Weights of a small transformer language model: MLP 640 squared ReLU.
Each number is 500 + 40 x the weight over its row's rms, rounded and kept within 0 to 999. Layers, rows and columns count from 0. Numbers have three digits each. The size before them is the row's rms in percent of the matrix's.

# layer 8 attention query, 160x160, rms 0.0484, rows 0-95, columns 0-39
071:488467440531537478510525481456443485482465544429562479488453536583454474535531463455544452546511494460506500491548515459
074:533498532489516477444526505506517490514438487475493471553473571548504493503487385460454522511483498506520529465441545480
106:472528509497468474463436460507578507508476442417468582548482518457500545412474463501508496553550563591510548467535462471
083:548519589493468484497510539468469534494499513467493570445488552498464547470483488505453493511468485519500524459430510442
100:581495540484505486491519476534426513501451536534445464505480537497516465604528538542412528399471533491466463499527510494
105:562545513509508483527543473489541413491489493609499486477438533510491458571510495503482495487546477502482495479457555508
101:530488501441549576449490444514466539526495461503474478468461505504578469516415489499451412422492444471481540505486551446
115:525501542479478470478504466469461435531484436473481491508519463525476515475475460539521474504498512490493483514558507441
101:479463567515593526496518598516467507496524555510516485491516468438483448458545524502471526536466454417507533455466424522
114:559499491516458472519473498510418510526429537492494464497406550485515476479533448509465442496476540521495526474442542573
107:516521461525569497532523549483445416516491413486500500526514472508484426548465462493455546451540562510518444514630471455
107:527457471443558404464545518490491488498528529468499516531534478515508483545549496502487596452460514522496541503537531481
091:487513564551543475488530507492470571474428492432488508447491498472530442525488455481478471543509493479517491553504504430
110:473527507524459515511520490522484482518435515495478398535547486427492512484487540473476577511520545505536501475524491505
104:416512467571524535544533436495454499505523555538489533486479463536545555406474487541494503575456482524535501561499462497
096:508501536453547472503508459497482502515464456498503527562461433557538519565461430567531489499458555447477482572518520497
077:473470429547517490507438533474464380519471544381534561467507543539512474484531451473500523522489471499511514499481552559
092:476540475549505569468437505496597518493538403443435583543471501512519534415548438490608513560550553543491543445500480484
074:500494454539493574470550489532474481481449532509453541537473476518526472524480561507468550436519487434396466464546464513
093:462508497483482476510415528482467517498459494378513562526482476491515575508514472561535447516496532522509536474567443427
097:422463502512536481504413533480475522489483522372548524551502465472485555440457469453508481530502512542481539473533457527
105:544486503529440498540564510518584529558510615492448493441445509546558523498578498482476534549489488585517503522459558531
103:553475430517528490499476491516502496451497462461526508421513511538479518519487544514509528513502469511552477530526531549
108:500609461513450535498504504464551511519477486508535496517513518514546519498445529504565569549566496482527487460505503539
103:523524475473524521481408505577564451524549472457532421473532535441527475493498412515468512496524529535527462493496452521
101:512514460482481495478591553485513502578511462492481561451493539484503524580527539561543465455530594489553550499553577510
106:565479537513485475435500398497495626562503470497516502473513557438490407525511492488477560519558526477483509476473484507
087:499563439497619497520422501575524523487516421571524463549574493568442543458456573518531475497494475503548481446500523506
104:446440446496465418521516413531484537522519571586486520516485486531544509494550508490517471448491531490496412540406540526
102:539483541520468579484450579448469476536503494513493521509505538490516517422481514568525469492500497458517521406492592488
105:494478555474563487512538549496510506552530478513476490499597424500489492514505507493512460500554576422472494453450484496
101:439528487509445494509485454439494450561382472461576555487491465474497556479462485497465518519532518478404516436495449497
108:574506520474539425547486523488441540490454439577426462466503451454457516560574432466478452470514470494532489463589490468
082:473579564582512583428494521537515565546517535527456589467513491504521474466409588481504576554523457426460526504537483539
100:420434526520552542447512476497467499540454591552482577496465505463513503506491572446540521521471486414470531512489493459
096:467526526542498472470467527491540554515533535425575561609462505498487527486506485490527506517544463573492517512518439491
101:539554434454510508545510511458452514503576495507540549505412545502516577555478563506591456478501455516543568524531470522
106:485453514519482464460496498514541554536564597537407531499565521542514553450507466491504509532538451549560488523487565475
101:510574439495476475499489533508451463465565483583570494484532422461497518446520564555536421518489503461460530499493530456
102:510508506423492486537512512443537509531539482492484482501476495535536547564495484549585490509563506476570518500550512535
099:542468454579506528545509519489418507411506521579470445578526466527536460446518486539421556527496511534513467520602403467
107:532464578545486468488507506532509519438500467427507453537594456515516418429511477455481521507541548447512494512457533471
100:579557487530558493542420526529424578475485472505489473473433536465532446601490463554467501425472542512505509491555553490
102:477484585497508492465556546554526483483519519486512483534536442479486465467570475459510592576534570535480513497406486557
102:452462538431506459426463483553537630501593519553560530496507571435594509494508469428487457517514526528462509496455518496
107:494505515538522479511548546467414432535481382524469489460542386539497489500542524513479509496461529531411481516530519454
099:510422554540474582505487499524561500543454460504449601430572528549522484485453528481500428490444543411461435481459546479
099:452496526546439457542569522569415485515463554493548463492436533425496462503484486437510515534425477480543451531511512474
119:482530494546522542457468462542499499454555529476497544553555497520542570521570508520507620474511585534512553525502487512
106:554425518492516425501492502482419514449477497548471392416534486510493458519501455501496455425445523445508453439571505496
095:509442494507494445495499476542419528452451479574455430448511494486485456495520476468459507433449521416464436452503532508
083:476541469482499563483531438544513510533466511517443508486408604531500530486541535453487466451501472542572559541447521469
089:553440463507523521515551514519541428455495494535487452420546532525558435412488493478455565557489546504510429493406538530
118:452505483444518520497505532514463505489491453446551544628459524520542582513424471458514476448513541490496524543580456491
095:510461501534501474554510508498548506358527560446475536545489604528505478528460487495477537520509476503596475530534516489
095:491497589574480440470463539464478470490410514407521545505477474450433525472477475474467467509538512518518508466541474490
110:473488522520525494511503512530484523446511622543460513484558491448512509428510518440432488517475447478509449489425488465
122:477458470460494475466512427441528578519524437498499558475457467452547453572511549487430425508467474476430493511440543408
096:521474485500544467576521474528420428553481486537473479511502415485464525424452494516499547502474582503565491486515429449
112:487531509467563501467471570458510451479538412443508475505523474488445560513457532540544431484538535531499544517584521485
109:463501538548486576492504515466410472466506463451499511506559492501554542469417519453500481509545518472490474428530484442
105:493509429500496569477471470463483548476519439467562528529403497459466510426517494472516503501503494581550552484548489501
100:467513524467566491551521563492542498549475401506475514403568514505485516548547531455464484512579463478484469480463463464
104:473503555484569487476486518549492552496456528459445471457509517400545404505519493504430400545497483432488457507457503443
087:557545464531517558479477470498460498499475453482497543504567496547467466521547457439487516572460550510525552520488484534
087:444526493457529429476444481451459531518522546542499496497558494496483434545479496555497521465460481532524523516574451431
080:531494507516422437477599510464516415522524540523500563425536537515492468475568529466493505558430440457511470516459549516
077:428533484505492514528503454518542519486521518488488467526450407480499552463508486470498497538548566559480550551461445503
079:457454453520432444452549528467489440493455551454493460470495553516449461467508574465465560556524518535478439446494531503
100:549508512499464514469547538476563483552514513463457532424487569545565520387552521527539492517493481566520487482455575493
101:535602442498445505501462564493429424526464509524557452482448457495468484497489481545469507462445452563472477492554546488
109:434496532553424465508500529500604542528565584524502532477524497525582544466527525452479584504447449518490471415456512462
099:461544518518515471537500591512532452451456524552478510474563453559434485585508532516438458574523530534523546506501448469
111:474478518460485514463517549492536564485448496522488505490516540437507447537468400552451527502548461406444467465453472481
104:504423512558488456611544511481444469482431565475466470536518474493478459450502477512453613490494514514553445517535467450
111:505523395527520599487559535495602433550572529466506587524507521527535538519490556499535496525490512516489485477487514558
110:499541471452465542506498466455516464517481480544467573521487468482430628437448561535509434457471558426516547470518484520
107:545605460535475548514470600500521501454489553513490475520497483468513528431526443552486568526480434543541537464520455510
107:469439471512527501467476489561509535483519548503458420494409535443504409596539495481465470510537508480496527506506492491
109:451523406444480560543555490528456413420492475504520462523495458464550475406475462456457475529479495489429511502531495492
124:493570480576445590508530449512576492518499502464491541435436530500495530412523476478556510567562519560492510512528564495
084:527545444530452533484532486432431566550505480391487505457434544442495546341523499477492524478564524459454532494537505490
084:544516457468493530519451541510521477447518479459550469575480506452458476475567501431517430538501497457532532512541524516
086:531525537531478500442554520541537441526474517585434516429490533528553531529530512450485513460493478363491498525467513471
080:472524524489551464502430518495454563427516472439549482547465458440472544510491509510559434451476501470483527522576411506
093:502494553509554490522439544515502606438477484486478525495520508444524512512468488512510463429444505461482527486582450490
116:481534474523550482540509464528480563505511423468512513467505501491517458508499508447483466463574526473514452452517533523
106:467492523429467548470455485516551565502523503466523520516515484466525539415443483456481475562542501511454504569425433508
107:521572481526482540536512524492440456481430524454523447533459525431481450518514550472487588468477535515510507500505497511
111:535517546472433501487486492498448496475487472456489528480409521488519467560551482566477463461432497473486540496547502480
101:430435509556444533486492367491499539447477538565491571565461503504548482464532498477497511547506503531504509491469465561
109:468549497522486461521531536511523502506469586519514533496439596439497551468450543527460468536540532526566542500499543557
103:458590517527521555464455469523498512524535439503522507458542487504496518373538555494452488556535487446509519505551526493
115:495495545515503567490428440550459549527484436522536514537520498415502474430458431462469417500509576499494504412481522533
109:483485450524501509499514480469490482481526448513454477481509451518495491567425467475494534502588578487448492454573431510
101:464549496394437506469472521451586486522410521514538497429543543459494471510486514503438520513487481457453551472383514483
# layer 8 attention key, 160x160, rms 0.0502, rows 0-95, columns 0-39
091:538518536514540506474424535526566545504445489472538542481507525494533541546478506542523534491439565480535497529516517518
085:488521499533534439507504539475511519564471404491511531529490462449533557525524563519532506518526450435474520586599466536
071:501506565513514549499533485474429493539514477473436495532476537536507502517500467487517505410530529553439471436490536532
072:541465499520469555582523531500555444551472490445502541453489477551559488503532470516461514550526531530541507544466488506
085:479592420467490501501491473436563488538427559513485557519508519487526491491433492494433445552457491457463510527499443459
094:564437529577533485506497564564454423429508493510514508462490506553456489511539491509469530531511495520518459535468536508
113:461433530467496490481519457483490521506530496524490418492568531433471418540476517477485421498506458446505471479456538512
118:501533518536546481432445523540408449445468549581435531541470546492466514471475472603560491515454524494494466526507544480
114:517491565458496476500531598464459468438484571545443537484553486472482453502550479518468532529448472501517538574475477502
106:512544562497501516499507474484463426514445535463560482561486481521544462527463499590535507484489522519548459458524511538
102:545481523529550468519464464517420474465494503521507466480515492522434463500405450482516565471502538568529510467618485563
104:571503508467466492539581495498529506567465560521585485468494409544482538462512580525464571476523528488533547461504569436
111:444469599532524474503480571490491551465471522469456559489530529513515570519444464463476432526507498467548514499495515453
118:493480481566486483482505453523510466410497548445427484541522389477468499500548486442480499532494486529518544466475527485
113:500526461430441501517501473475463427482554482537503514510453503519573533465497481480507520562453506540550557533522501502
105:492514517472505506436535490434419504519453427505488493468481493456493513533510569544539478495525566515473484595577513444
107:515554462458556515526485443444510524521425487548429572535471490572495545505506559547514374506544478467500497568456439487
090:510532511564495554522482485529562500476500528521445547461537475444538516445481438518478552461492489484489435522487470459
055:523544510548538453431435449474445495547512446514464441524490459511557466516494521509499408470529495490602512512507545563
078:494529545453515529495537424452475476450513516497452526563442536449484490466428493462515469475538462488521444485542468481
065:486503518455472529516495479515476482534493427503424539501508483463541575503441550504533495488574557485431511418532476487
077:524489472450517459513451547427546572448516438544512556542457517539511456552525455502497457508494484480506508452513531523
109:527526536402576498501562488523486502494474426466434474471489564514466511538517490498420484453523485501493494522577541505
102:554521534460562516493527463558570470494500536547444509530487486523541581453508386547521544515521477546542492557504521411
108:460549504447495589472416545533524551558542532482514542522480502483443486439526524488503512470421452518467463481460511484
102:524501521400440463493508485508507511503442442513474501445514499475488490540595547519562430480511495543544525498523543508
105:494502578556502470455509500506502565525450453509500492567420541512435491513534542471488560508560488441476499532478446503
105:547499483421544444470471515512492454429491473578461498485552479546448475448417535502572524562537480467464539488491519558
109:444462464515474514527494410496530523556488542514468454490463483544577525489531555485525507502419487469527491529390485525
098:493533525548483475500489510430521427552444475507507595431484527494456591437464519487529456535460535419446459478505546496
103:432515572508536474555562500518487428462588477493456464497556404502497500497416484496481510541527553429470522460517471448
108:513464541444506585503535444452458481536537505406535576436466505507528529487479548407504522534531513479414508520490463480
101:512441497457498474425545524512441447447558490442485465537588510458520443522507455458492483512493496475472486482536527460
104:455515534515529623591556485543538477531439486528491514479483507392507507492517535466532422478540511484597407561462484439
081:602561563461535531437499470518439467468468390474504486489464552521504430474474543521500472480401522466545412517548546471
091:466442413463432513483493452543545478468532542490430534471576509499489581553493513491515441502569557504484548510445499546
082:523465529469537502409414517535526497419499433552465397504568520487492471526480481508450463455518483487528444428432572494
085:435572511476480567482508448488516534559438494496509557595458506473495562479488567500600462533531469483476533513448489493
096:567597490493535514523499489491459476494524430536516439481522411498513547455377509486470534532498514545481495495539466441
097:538503478468465462493578513523508602548540485530481517468498548521480533475542501618527455467486493538499486580542518500
112:536480455588525529501498501493425509430485450507489432540474462541467443449443509545495516500563518579521480525554416475
103:519564538561539469476532564559464574452469531519499489563473408469458493365443465464477536520488458451501512504510473542
116:531515486514502472459486502489516519541433437459531508456440526503504486564539458513495477446497472515533534553588507501
110:543514547473546426512513532539469470432553543459499449534478528536499488561558487516501602565554507561490579507505488507
108:439431526456517495490531472523496533537481470506446491434451563461535458430483514465493490458467467482537487495414560486
095:474458490562536510508551502464347464462521460473527513510555522396479492454512495481435468511488544479458490496531537470
099:498469539447497465447489483500482461529539469461473459393485502535447512482468451470478428516477490479438496456428523474
100:541463493543495477500505508473423434540431503394555480528522455488484506538531510480498522525502518525566492454488517491
096:568489444446584416486535589500568540479549497484485537543568528466501506555486467479474456524464498490451560500473541541
083:461556512562533520492473500514395495475511431512506468555546490440477414492461530398462496445543478527467482554556498471
075:524497519524547480547475502461491458484545457494500490448542450477467481546503477480507504464484459513536475518561524449
089:499474483504581492543532541583449488455526430488475522429603457486534426426504473486438541517518537564515427484508470498
075:496524492488550527475484528491440423530481466497500531482514505462442488536548536499491481464459510526518456500499576507
088:469455452513447479537496431528567529531492488458510536525445466558549559459483481495562522483529523506549545501556473497
091:455540396555523492539536537418524465431470553540450502554450566416523514489517484496503501513534466533539594412527508507
083:496561465492495528502484489505463441563477469471573411463534523541462472547477515528613509432480565469497499466539520497
116:410502502529455487464492466545528491369555576563489478485543509494522495485507470472425526599471476444496462503433446487
102:538420501469552446493491397495490598535471487525427456505502549565532480538506510514498455487532542440476440483446511421
119:495453426512457487523510518480412463455584473502444426567511436505511520473454467592516499506507581538501496507548433536
116:484551486466524455502506604492469410482558451502517514507540526490484610527455496534516444542472536498455489457572542488
104:432515559504524543529544479403514427460520476486452529542507488486479511461468507469531470500490516468472493460527531503
113:544505448512475519505602450499404541409426443497477507556437554479490417452474525551497479545530532516469576515511496505
108:465538540462542471497490496488562459518547523454437489485572451542491513518535533513522519459559544516435492448452479560
114:502467542511480455472512511520473446451542486456429499482552543480493497541530459518433420473496490424433558476429542425
074:469511461453633478514626511523492497535578531474460462479509437476529502479515456472498553429474484427468468468549478504
083:495519435559516528552534519500509482519405470500574438454571483525500590415539513458459558520507491508466485418483529576
078:427506503530530481488557525468515480480541621493509504418518467543538564490494481522509542479462485578474492466523523451
071:488622532452459547517492518477494500578528445497534488539494515510470474495476468431573470470487411470524469464598567474
081:535553475451442471458547463518562478514457605508564540529512563546500504400543544599507412509497535532569507468514497505
078:474454529459510415506505469510566498539542504514601555544431472549470543495524581480539478478484444506465475590518515475
099:511491489477507539439481447512463511473546522558552503546489470518480535528492519594484466515490581510536536504508479484
118:493424488515460478539453442431565516588474555468518544521441526546506492423511501511483535565506494487508484450451533487
098:531565514526480553493496488538553478557517502496450510449564480551464506512543487519486536456606441526464482542464422494
114:475458554575442559442495519521598504532474496466475507552538522530520449523414482476438457458483463433501508486480573504
110:464496570578439453535507486495433473523423561512495471513410467478519463447486499532494549518479545539565497545503447480
104:474509492452499478547490489448543445560556501418521596450500550521430464528527489490487509521450551527571493518529484543
109:463504518468510482471485478464446407507535460492385580496491483507500558467450538558540502491439546465500527505532463493
114:537566494547478562503448502506497511453548540471497523524472437498472549474514511472502525481438476548618508519492475484
106:498493513485561522445532532441495538508472491501426468479492506415515423560541550537431432427498522521529506527463522481
116:469481501528468487529509460512458444401576481487484526520498534443481492477416494444533426519415534507517507493507548525
089:482525505480468476521503551548500451549512478472495507518505555503424544564484526556520607498444486440511466521487424421
089:441503497532514490520403521560546518469510502492502533536501446476542478552488554468496556539517497474547431517501481473
080:522524540561485496479420479536533474471507492448546555509531583484501536494430524549513537543556506500477486519414484475
081:509514494457473531590567544502531455502554558558548481459551483552546481506545501521514535470452526565529502516541525443
073:458480516505502500461480454490452554485510432508426507540492499409451525482506482516520510583521510473507501466554442533
091:488520519443516479433449506515597492509495447537473526543446547452508602481495556518533447479496469524490532472515501512
103:462507548461583463502493450489514512432489496492530509511535432552497476509412530476471532477522532557459478512550509481
120:451498547470471464494481524527556493536531578463521536507516497489504572446480489548413481582499489426491494499379445478
102:558473540532500476543494523486513464455435499504510499447458455464474542488481463467453528497572420548413535493497429585
105:604456472505511503482501484473474500483409440492517488468517582521463480512514508469455477423453506448498543534535500466
124:462431454553438548489535427477497530527504541534536515549450535495556502513448502455445550518509433525454524511512445471
103:469515483515501507480481495579498432465454560494498507466528613565561545523549425441551524513517503542583555453442530543
107:502593530502506438502535488532455430478511516455452532516543481484483584412545553540465549545518496483493537576533482492
107:492491525520512596478398473524494576525476410468538476515492552532508421516463528472502559525508571525454498456512549525
115:560521481533556482449512504432499457415525410466502461544494448483522480522550499457502557565529537566505575471575444500
122:529455620460515517460481459490523581516529518481525443479468508412523471481514489485446502483523463409494545510481493454
# layer 8 attention value, 160x160, rms 0.0631, rows 0-70, columns 0-39
123:542438503496475460462497495522494467465448487533530520427471391490503537512513482490443479483504509445502504469503457462
105:543447536485488470468504504497500433565478556475556536563567559515515461432463507526459453507478494573423454503562423520
104:442534514450450476594503550526511491463483525496482544488485514457564419503496436527467474533437532403465464489543554515
092:494467557513553439458515433479501486567482537464450463480476479501491465478435497454499483424457490574501426477550558509
110:526524489532472460459507514509501510447518494536484528562508470415572495429473477439534469547494570537480526468520493553
110:509480573525443450503445521533497487473472467506495545597446494502500514577572461498569526461481476464488459512460442611
111:524475496523501462484475448514548549467511449490522580412552472510570484480544527439465512445433531495466449451544458449
101:450493501480489456468550516485550450485484456483491524539481508475414454458594556471441532437405450521429443468518424533
104:493486477482483480451516452458496484487487539479496462497495387504459496554558437456513506462528455495475566564469533443
108:527511469446461474513550481445551504480446446549512524549564500528460572449465512530546524594501480446499557451484477513
105:551517535445453487415528446448535548572512480466509539530527503505476509471515498443489600485489544535567532414521477527
097:521476571529495539419505526543547438485517483490481589593488438545519433544545412478491471499493551519491522496499556488
103:447494502477474517526407488582488486464517431523559496452531548428576567463503522498477533496480487509565487568487537490
105:517551475539460452541487501493501496538530493508445627464503490518480468438503473496505503565538509524469535503484470519
103:491508517509503574519548511516513458555505506451427466480547607512422430489520537457486514468493536477470512477484542517
106:502484559507517570529480399516550551471500497529477505472459479549425469498483503528503477454463521511566501460528489548
111:470480541548428558491488475487478523471533504534484526486514484540573439527508447490549496526552483450486473571513561473
114:480513581504484488461455466401482414536488528447507453525555406500578469486478528550465508510475470551553481516546570515
114:507425482513542603500507509534486509412560505458521500424451518465592511520534510510457538473558534544494489517504496462
096:457462498431629553507500478471536446426437565486439561551507563482594520516421436525486546537529493454510455455518549578
105:569467520427464493549450473497457488442486511536490501530531498534534470536521474492560463433531503432468535571502444523
105:450553605528517491437484508514471512494472468467466499503481478541455515485492523468417510475527486542508475461514537497
100:558453464464514534480526539597467448518573499491488482496468471557488542521531558488541488544493429433439486557452491563
105:528510492488515494487564457523539517438519495433482525507485537561473536512493510487529507450458554568488444505438469489
104:508499518494473443501447509521541526494540519411508521482483495507492485523462614467424451472493423454540542508462530466
108:549481527444398472573488465523504454550488433393443543482560474519416519498453450454488523522518495572432541519505515436
112:504495454482510532494491497513483485553512486549445487520457491514470517478506484528487460468505493492467504442498467488
098:538505519495551493484549471461510477506524531559558578477508514429510435473477504469528469549495557590485509479492506474
102:469500518480510530581489511477523552546532504463474495485484401446525542458509498531486510581557437492503524503559503488
098:563542403480550541500480453501491454505450425508515452541477492500454561532490417475507538464448454542528441431508540599
101:505470579549467507494499489508412482493435512480458503462510421509503485521448552531526447495505432581473457513505529453
113:525491486477474615443469517470473505486465457511550466522490481562502486553476474578504466493470458515461515497461522468
105:465503411527541547570548493474508501490438484487479489528499530595446541560546468493484482489542450421537516491498453490
111:518445542501529494492501471548478487519455546570484467567524520400514553502493478500528436473570428542473460485538416532
105:559494569549532526470442479491548438556498502505474455459585489522443547542545427532505488443438464520465564484529483541
110:584492481516528515525504440536491510493481474535521568457455477542479506485428529499568492483583528502547446497500554480
098:521457476507453463525514508518519548553480574532504449508503457481490613471514465500536480480516495420510482531460527538
095:449524459522571579515563495432375520470506519468495462522521456400541501495515496516467444570592508490541517540532465463
104:523457538561557514540525528479542519522522496506501523480523553468560467500507445445569507559574451514496403498499462512
097:564449519451589411476590483475443502547516541530423569490537492506484480474507488545520532448552547545495509560480510484
097:531510506578500483461435475518496460460594509485540553501490535452485407443496494566415602484457509460439456526574493513
096:512521435503493531486521625522504432511527472508503527434470471508555567447477496529534470479419515490435518438502484463
103:483429542513492496565542517451467499517564504461559500595540585443539539459500512563501522473486504455516457462526521490
105:453574512487464468548577452515455460471484511540480486453473482482518507523371467544459528477553567498540426489457495522
094:510536469551499538549571452486550527573484448461534604566450441540521523485501499512371545403513507365501540426455598501
107:575506487484512487523492494531490555468497497525524455556556525463474496474488526516476548542487524453583455582464529479
098:494475486485483489490508436459551566566580470537515481480550474614534545504490565414485453500541453476516532528571548528
113:487458538528511448452529483514502449469485469510531517480499498503452475459557496544555482466534536472469537521488542549
102:442509452496538512540493514520488518508533520508491430445393482434587496539401504542499480515531500530524427535490471480
110:487566509547556494421541515489444494511566470491485463470515434431444529556554529457502514499492490538455577442492487483
108:536463437476554487490478476528483485456511527557529478415489437462516509498496473533444498400600506489415511538498548575
116:459443525548533546471580508541534502480455425525609546482509561431493517510506466580503490545541513477552514457529431432
099:523512510553467531516440483564421492585509426479475442552511579454537481484441457512501541451478470526475439500467476419
102:516421433520472536453500432438532470456484417460527557503469504549494512588479453470525538598504496496496487515547499502
107:487514512509531474542507446477462540537531487504524578466505451488531476569493542571514525540454505522511448507472500556
092:532495444468475545415509469520446462557527495486504428514440438497480441557477478430518521492446559500514482514465461426
107:508424518529494570481491465498549540382549461448552556462443581511460443481512545508527461517440498452539439431580427484
100:512534477510460487488480440557584447544504515565548496532550455540467523541492534481494528491619510525503456546515536551
098:441567530455560441443537497573536481545500513527466519545539436511461538501422512481553539479472514501506530542483535507
105:560565568511510509478552497501491487562548548522472478465442465511477521512580528560431487511441537444523383513493557451
102:487426472522497428576534526426557511461474484520574453474529513520504479549560486510493479485533543469510524464529434501
111:464473562489505468511512513450533531526525524557498530521501434557474557523510502486526497475569484464549446472491562521
105:533493518645573544585489482456473564528485504545526492491472525458524505479542519437432512513581455486548493519471431462
104:503440448425463473489505509553538523513564445392491450562450516568457516526454484494554493528498518521533491386486591526
087:427467536466490481529487573514498464525519451512476443484483433485493483444483495534518451414579476536482575481578445489
092:498536439504550448404515511453528488498501506534503522507445475453496530434394504475529464523470448557535574469486534452
101:481522590578515503497486507429426559476546583457491539509512490570422520463417454507480507493484517499512498504494493555
092:477509518480459503499437514475471440456439515539540552497553504551506490532481454568511551517533521534554460480437484497
101:479375508493581513502502496470470572482481548508460508542461513490499488511549538519453475494525522501490482524510492523
092:481465411601540595549472489494548560483436506437458596427478532445505416526503551512561462492514515466509507518555574442
091:467445525481522504509441483541487552492432498491534434413496519508531540516496509468508464509503441522431466502493488443
# layer 8 attention output (transposed), 160x160, rms 0.1, rows 0-70, columns 0-39
117:469553529503549547504586511461473462532537592496484494510467525478532544465535512581399494504480456504505480478492437513
096:540483468534506521563484517526522416497481449577446466474544567428540493516505490535578510533496437524493490433555570461
103:473451465483512517492527437488545497488461571536436529458446560470509556484506507479430494453465527467506522511431565478
094:482609502459541460477479578538493491510565505555518450495565461534473519490529507495515453485489455487479480510454453546
100:431560462523482457454559426528475549598505493526531543564534455488551527492520541502560529491502513471434497485496539500
107:417492462462559565459467442463478504563500542463471575485468456487509569419498457486519517492508520532487577491578576476
109:465465460446504533471492459482474531394507448428437416536503510500466562493417579515465391527559504512511537463423424527
100:523567550582504480494484601505427521432524501456483505441544509535487516538461456531521492505476452508573488450503524477
105:548464464534496568512436504499475499416469550527461513440440503519472488511548561484517521500445486500547526450504560483
109:489456457565523485514501524464526522471493439470436451499514482429535460526467583526429461556545506522467500546437442500
095:529474482547525541548412489509522529494539495513493436543636446515488441457536526532523461447475462452582446453499502412
100:460575497504496446542464514577502458512476496511497501457437463468525483456508506507488480423454480493490424522509464518
098:452481556533482478497468448444521543464494541463570510552477453505514580454503502484504480504476554565473479443495580475
105:485449492424499523452522537465549473508537492491501429468463530471558423551464530532478456573523465510543466502451544532
100:448474534457516454488522523550482480485438537470504494460526533514479545466428512497548536487485439472523447493445441518
112:546458520457429567512463471569398449546500461504533489456485435515540502509530443542566467529451515418487508513476510494
108:521485518436463541560497509474508498574506512541508419489468548526588517485470542464453525474498487498492466489526444445
113:516531486471452552510531447503555420505498470549472524529399539574503505484509470512451456501561535505466433492512486485
110:551482515505511555582501553451539466510497533522486500492493476551562479474489510470429459558485493433499510469488551501
101:482541495537497530519500480490494519518510566478466486449434466484528497428487527514461538552459500500509538523499439480
100:474448514465482473524492494515472484628493457464491512475421491484524416462456508566517528495531544456438528530516489469
104:469562471540495467546473488467510436598518498534542469487538538536449494457552476510500490461516506458443512523477492543
103:465517481473473508499537540482489515465471535421530495431528540477465527556455506511521502443557409520533490497523574578
102:546442508469525475504542534486481572443520534478520439526530471489492429490422438554531483460509491495550506485558556541
098:521562546526499603461494559514534496471472470473460494491466511438439535432517498515497471432522558500555501557504452516
102:567485539531579503496491519552486500476549495519473503470528516434498487478485433448479530477491545551477445439518602534
107:480429515522521482505442528471463503539557609484549506436507462444523480476507542495471583589477516519465491470457479481
095:518503502589520506448560491536483517544509417444490441548515456470532558515452496519485633421491460484519485502524487510
100:473498532473511487488467518443451496502512497600512538585483573477444511512519488533434456503511489536509496456569483573
098:526487466478567448506466476448521477517509477478505523403504488508484452533474558523406451452534498489461434481605468458
101:488509496421507487514551515495517500517520465513535526448485496485592528454494505484500515503510565521507559500417550481
104:427562534497486499543493494515522420450500490503541507464513505515531480495434473471506497475409571506484559517544488540
104:535513532547469502504545508429568490389535587502503472488483514497502462539419554548502486597555491533526430421466459504
114:456548552536534553530484512498503516548524449443546553540537480492568507487510487530537510448535456493510476449528512448
104:548538397539465481546493565506412462480489519542524470489524517476501562544542561542518440431478476483500502472448494525
114:505491487569559452451527473512541481434488474483481544508548536505458517518437484448538524478513497387510518485436510511
106:516517500380540502507487487494554579532538533539485501507461488472506478575503541534541498466514535525484508451555593513
092:570509560493543562497499560498499507484559528463520447539576494517513545468519473487382517568549448468460499509523497485
104:473509533509553491488520499482571543543510531487528515525543496547455511538463531481509488588535522512459510572486513437
097:550516560463515468454503497481485539531529545477497460490540416500572498520580503572564520481461467528488473486478533547
102:437479495507509493515463563438507468518510523470422515479417495520418534488461522481575494523503520451470495442553442538
095:539500444470416525555468490509464435527540459481499515527517539462497495495538455496472508486523506449462466494515541513
105:507453509496447489546445494435556560566458525521554550551458514501528579456502551528519459466505450530457494502505482438
108:512466548419478484516503531554503490589526512505530502527463539478475467468439473517486504515441494530572470472416529520
093:460491539525470432443479499453499458446478505500518518450453478532522501522397511501461531449436558517484510489508534499
109:522461516515454519436469499537458540527534506549467527526489468468494562536521518510548462474506568540562464520457464515
097:513530508537491536499423515519541492522490506539490450558564525511512482573562538463523438567555471515432496541482477486
116:483455515485491493464498478453455484516474442518454516487502481453483549481461525560532494450513494458509478425524572521
112:482477464466501607500520441562438561513504566472538538544410526470539516539483530491492523522556474479455570528440496458
118:572554432565481523505524510529500498493503542536512437448538547606500467495459466485499552576461480422517508492534473505
111:494517537443548546461529534510492538449519568480527461523516434471440479609521472619563498543507527520529516546469562481
117:527480597538474524495572544526492609453517469453461510497481460473548460525489518476504472511553478511485512436454533491
103:482525568519421432537489496509443548485500512520519466516543552432582458460489474485543538551539536538477528505534475516
103:480444532518503560549519454453514524466495482453481559531482529430499463469383465473529508506525478537505521470565561519
108:495457434497486450507529416489497503552484448577472541472542448527450507532514484513479501555498562494464431505427485553
096:537505497527465445452501434487439497426484449463503418414522455461483477450440464520553547454506482415514484444567489448
105:471413426506453544542471494503521440460482501469523500487511571545478572519524527452467469512497488518495454477574481512
101:525488468459557454516494458491484515468459488503532537494488551536436527547506518501541567554567538532469448438532598508
096:523501497450520427529487489523462537549482518498533513472553449530524478462470457462459556442516458538522446558521524505
102:525587481469473518460551526569449498439570507496512533576446442515508460438447494492446469474491568505505476549420500505
102:499510542546497494500533516447526533466456532470450543486512498502479525576489543509477455495515436512533519488495439500
118:469434398513503495551466457522472521530495452520471570544449513546502603603493538520501487473539530545499479534526568520
109:503493510520555477450432489462521509517545501437455563480484539521464532492419468505475411528508506470465477466485481482
106:514507523426443541468550502529529475485477452525487519504483526458465456518436498436473538442536459451533457482504530529
087:425455511494429537515509481531482470512467554493542557510515573462588537532501591462519550529482508478506484491432529425
089:562460574543423553526472532513457489525486466498550436494496494474531429517519449520442528490522469476479515488536494512
095:549520490544560514489449507476510457416473464498530471473542490426493431500524438527451485547521490508551546514562516570
090:493516519535545465502524483502503578429550514482505469549435538479523447486474486510485521505445579503563546496498496457
096:462579469512467515437468510531486459511504513535511442530457450449556528475420429539481488485444461472485529510493483499
089:485410518516556500489507529448429517474460508478515457595536450551510484484508541529450477489483509493472505538558439563
093:414525493483446520526557502430518476578492616489491491543487453532430495445582551506595478518483510458490566556523436562